python train.py --num_hidden_layers=16 --hidden_size=128 --num_attention_heads=4 --num_key_value_heads=1 --head_dim=32 --intermediate_size=512 --vocab_size=1208 --hidden_act="swiglu" --norm="rmsnorm" --norm_place="pre" --norm_eps=1e-05 --positions="rope" --rope_theta=10000.0 --rope_fraction=1.0 --qk_norm=false --attn_scale=0.177 --bias="none" --tie_word_embeddings=false --parallel_block=false --extras=["capped logits"] --init="normal" --init_std_qkv=0.0345 --init_std_o=0.0 --init_std_up=0.0345 --init_std_down=0.0 --optimizer="soap_variant" --learning_rate=0.00842 --beta1=0.95 --beta2=0.99 --weight_decay=0.053 --lr_head=0.0103 --max_grad_norm=2.0 --warmup_steps=200 --schedule="wsd" --decay_fraction=1.0 --decay_shape="square" --final_lr_fraction=0.02 --batch_tokens=65536 --max_seq_len=512 --doc_mask=false --train_tokens=300300000 --max_steps=4583 --dataset="wikipedia_en"
Each number is 200 + 20 x the weight over its row's rms, rounded and kept within 0 to 999. Layers, rows and columns count from 0. The size before them is the row's rms in percent of the matrix's.

# up: layer 5 MLP up, 512x128, rms 0.25, rows 482-485, columns 0-127
# down: layer 5 MLP down (transposed), 512x128, rms 0.227, rows 482-485, columns 0-127
# gate: layer 5 MLP gate, 512x128, rms 0.268, rows 483-485, columns 0-127
up482,102,172,188,196,194,205,198,231,193,205,219,222,212,217,173,196,171,213,195,200,161,198,211,185,188,187,191,176,217,215,178,211,192,237,229,203,232,206,192,155,195,199,199,183,185,220,169,203,215,245,174,176,238,190,187,195,189,199,213,208,187,253,157,198,191,196,216,223,227,179,201,204,219,208,181,207,201,220,203,179,175,206,199,208,182,252,204,245,244,204,203,188,183,228,192,199,174,193,161,153,202,171,203,187,218,211,194,180,209,202,215,189,205,182,205,171,201,208,230,224,188,207,191,205,174,189,222,192,177
down482,099,214,197,236,235,187,186,216,180,183,199,194,214,206,231,218,193,204,208,173,196,194,164,182,239,177,192,191,204,175,229,206,186,182,191,214,186,169,209,192,216,204,196,214,178,202,234,198,198,203,153,176,214,163,225,175,187,222,186,209,244,213,225,207,184,175,195,224,167,164,185,203,229,209,221,221,211,195,209,238,209,198,187,209,201,233,191,270,210,215,211,207,200,227,216,209,197,213,183,192,202,189,206,189,208,182,219,218,200,188,186,214,183,239,174,222,201,189,167,209,182,203,192,189,201,225,217,175,158
gate483,096,262,185,164,197,167,196,223,185,227,217,202,187,213,215,186,199,193,187,219,180,213,191,188,189,167,235,170,183,172,224,199,212,204,200,192,185,214,207,173,185,204,193,215,225,189,178,233,205,241,239,198,207,194,172,200,216,205,198,191,208,192,229,247,187,214,208,174,200,174,222,190,223,210,194,181,209,171,181,194,209,223,203,206,200,196,193,206,233,203,174,199,181,212,208,194,200,241,204,215,232,206,183,173,216,180,169,181,213,242,208,232,186,178,167,192,157,203,167,206,171,208,219,185,184,191,188,197,188
up483,101,244,219,193,214,182,187,191,224,178,188,214,182,224,220,202,194,200,200,181,180,203,156,212,213,217,208,234,187,191,207,205,209,206,196,214,165,213,225,211,188,197,194,150,186,162,205,216,187,207,190,210,155,184,188,139,211,164,214,225,211,207,178,175,209,213,202,167,191,226,195,204,193,205,182,217,177,181,199,185,197,159,231,186,183,160,204,223,205,229,226,183,218,190,220,244,163,194,186,191,194,231,159,208,217,191,200,182,196,183,195,204,201,225,186,222,180,215,204,196,232,203,188,185,179,193,208,197,216
down483,106,204,213,167,199,180,218,167,199,182,188,208,187,206,195,176,204,172,222,172,225,162,176,208,212,175,207,234,202,219,206,182,178,191,170,195,203,191,236,208,234,192,181,229,178,205,173,222,166,195,214,187,221,199,192,159,197,218,207,226,199,207,208,183,189,193,208,227,172,163,184,192,181,202,191,175,196,148,187,204,212,211,194,192,180,211,199,177,201,201,180,179,217,235,213,222,208,204,190,198,211,194,202,256,238,239,206,228,174,177,198,190,172,197,197,243,173,206,193,198,215,173,207,230,184,193,222,181,199
gate484,103,158,189,244,196,228,177,180,171,190,198,189,195,175,206,214,198,162,204,187,210,232,191,209,166,186,244,194,178,177,184,203,210,197,203,200,187,184,238,233,211,157,195,192,201,185,247,193,191,227,205,218,228,213,200,227,174,214,206,217,198,189,196,159,193,201,217,203,199,220,192,200,239,196,216,191,200,208,202,203,232,154,182,203,213,231,193,193,186,212,181,163,217,182,207,205,184,191,209,224,180,195,180,166,225,193,196,198,209,177,212,171,218,191,186,187,188,189,167,226,146,189,203,203,208,196,175,213,177
up484,108,192,212,214,216,209,163,208,198,182,186,201,196,180,216,208,205,213,192,190,191,193,205,168,171,212,210,205,176,173,237,216,174,212,167,231,159,187,230,187,183,155,211,229,224,196,220,201,184,210,240,225,187,159,192,194,203,189,218,192,220,159,210,208,208,193,252,230,218,209,197,217,194,210,188,212,202,209,225,202,210,186,262,201,199,195,208,218,194,214,174,194,201,192,185,224,187,180,171,214,216,214,221,195,233,196,179,176,224,224,221,156,205,182,183,193,221,185,201,177,203,202,242,190,202,230,197,194,200
down484,104,178,201,208,212,191,230,204,217,198,212,196,188,207,189,200,209,201,186,190,184,180,192,200,216,205,192,190,188,242,173,189,150,250,190,194,211,182,165,167,210,212,178,202,208,180,211,184,194,180,247,186,203,219,209,176,191,243,197,193,198,166,227,216,204,213,181,184,210,181,209,204,199,221,211,216,183,178,207,187,208,206,205,186,190,215,188,206,190,182,208,178,199,176,190,169,199,198,198,196,231,184,180,214,124,182,208,218,201,167,206,214,257,192,191,198,216,261,219,218,177,197,189,167,187,200,210,224,183
gate485,100,201,169,196,209,187,157,215,201,207,230,173,230,209,159,204,210,213,212,197,200,201,226,226,189,188,216,194,252,206,204,176,183,206,209,206,199,194,200,220,170,191,210,172,184,181,230,202,193,197,173,185,199,211,188,215,216,215,208,203,243,229,189,171,231,207,214,213,191,180,209,236,178,202,181,164,209,167,204,207,223,220,180,211,245,186,232,181,200,191,191,202,168,182,242,205,202,202,228,197,217,168,213,224,235,222,196,156,204,215,203,239,183,237,189,181,188,198,212,208,209,186,234,211,213,198,200,223,203
up485,097,201,197,227,187,186,195,203,192,219,225,186,195,197,204,204,178,217,177,198,202,218,187,210,200,205,203,210,202,231,226,214,205,169,220,195,221,207,214,237,210,232,215,204,204,213,195,192,178,223,195,189,232,180,176,199,203,177,223,189,202,205,206,177,210,201,245,198,194,179,173,175,180,194,182,182,205,185,177,226,185,170,197,205,176,188,163,174,202,189,206,250,189,194,212,189,212,185,186,177,246,152,205,249,167,189,218,236,205,238,199,169,221,206,176,220,238,183,233,182,162,203,236,185,206,219,200,192,207
down485,098,228,226,211,195,197,202,204,201,193,188,245,184,218,178,200,222,193,200,190,225,202,164,151,218,167,229,224,150,208,209,235,195,166,186,191,191,213,193,184,197,208,220,186,200,183,167,210,242,220,220,204,245,196,167,196,181,175,188,201,184,176,246,230,187,211,217,195,202,202,208,173,200,190,185,231,168,205,188,212,188,190,163,242,204,174,218,204,241,194,210,194,187,187,182,198,202,224,216,222,217,182,198,191,183,194,188,195,222,191,189,191,234,187,204,186,179,197,193,166,215,205,204,225,180,220,211,206,180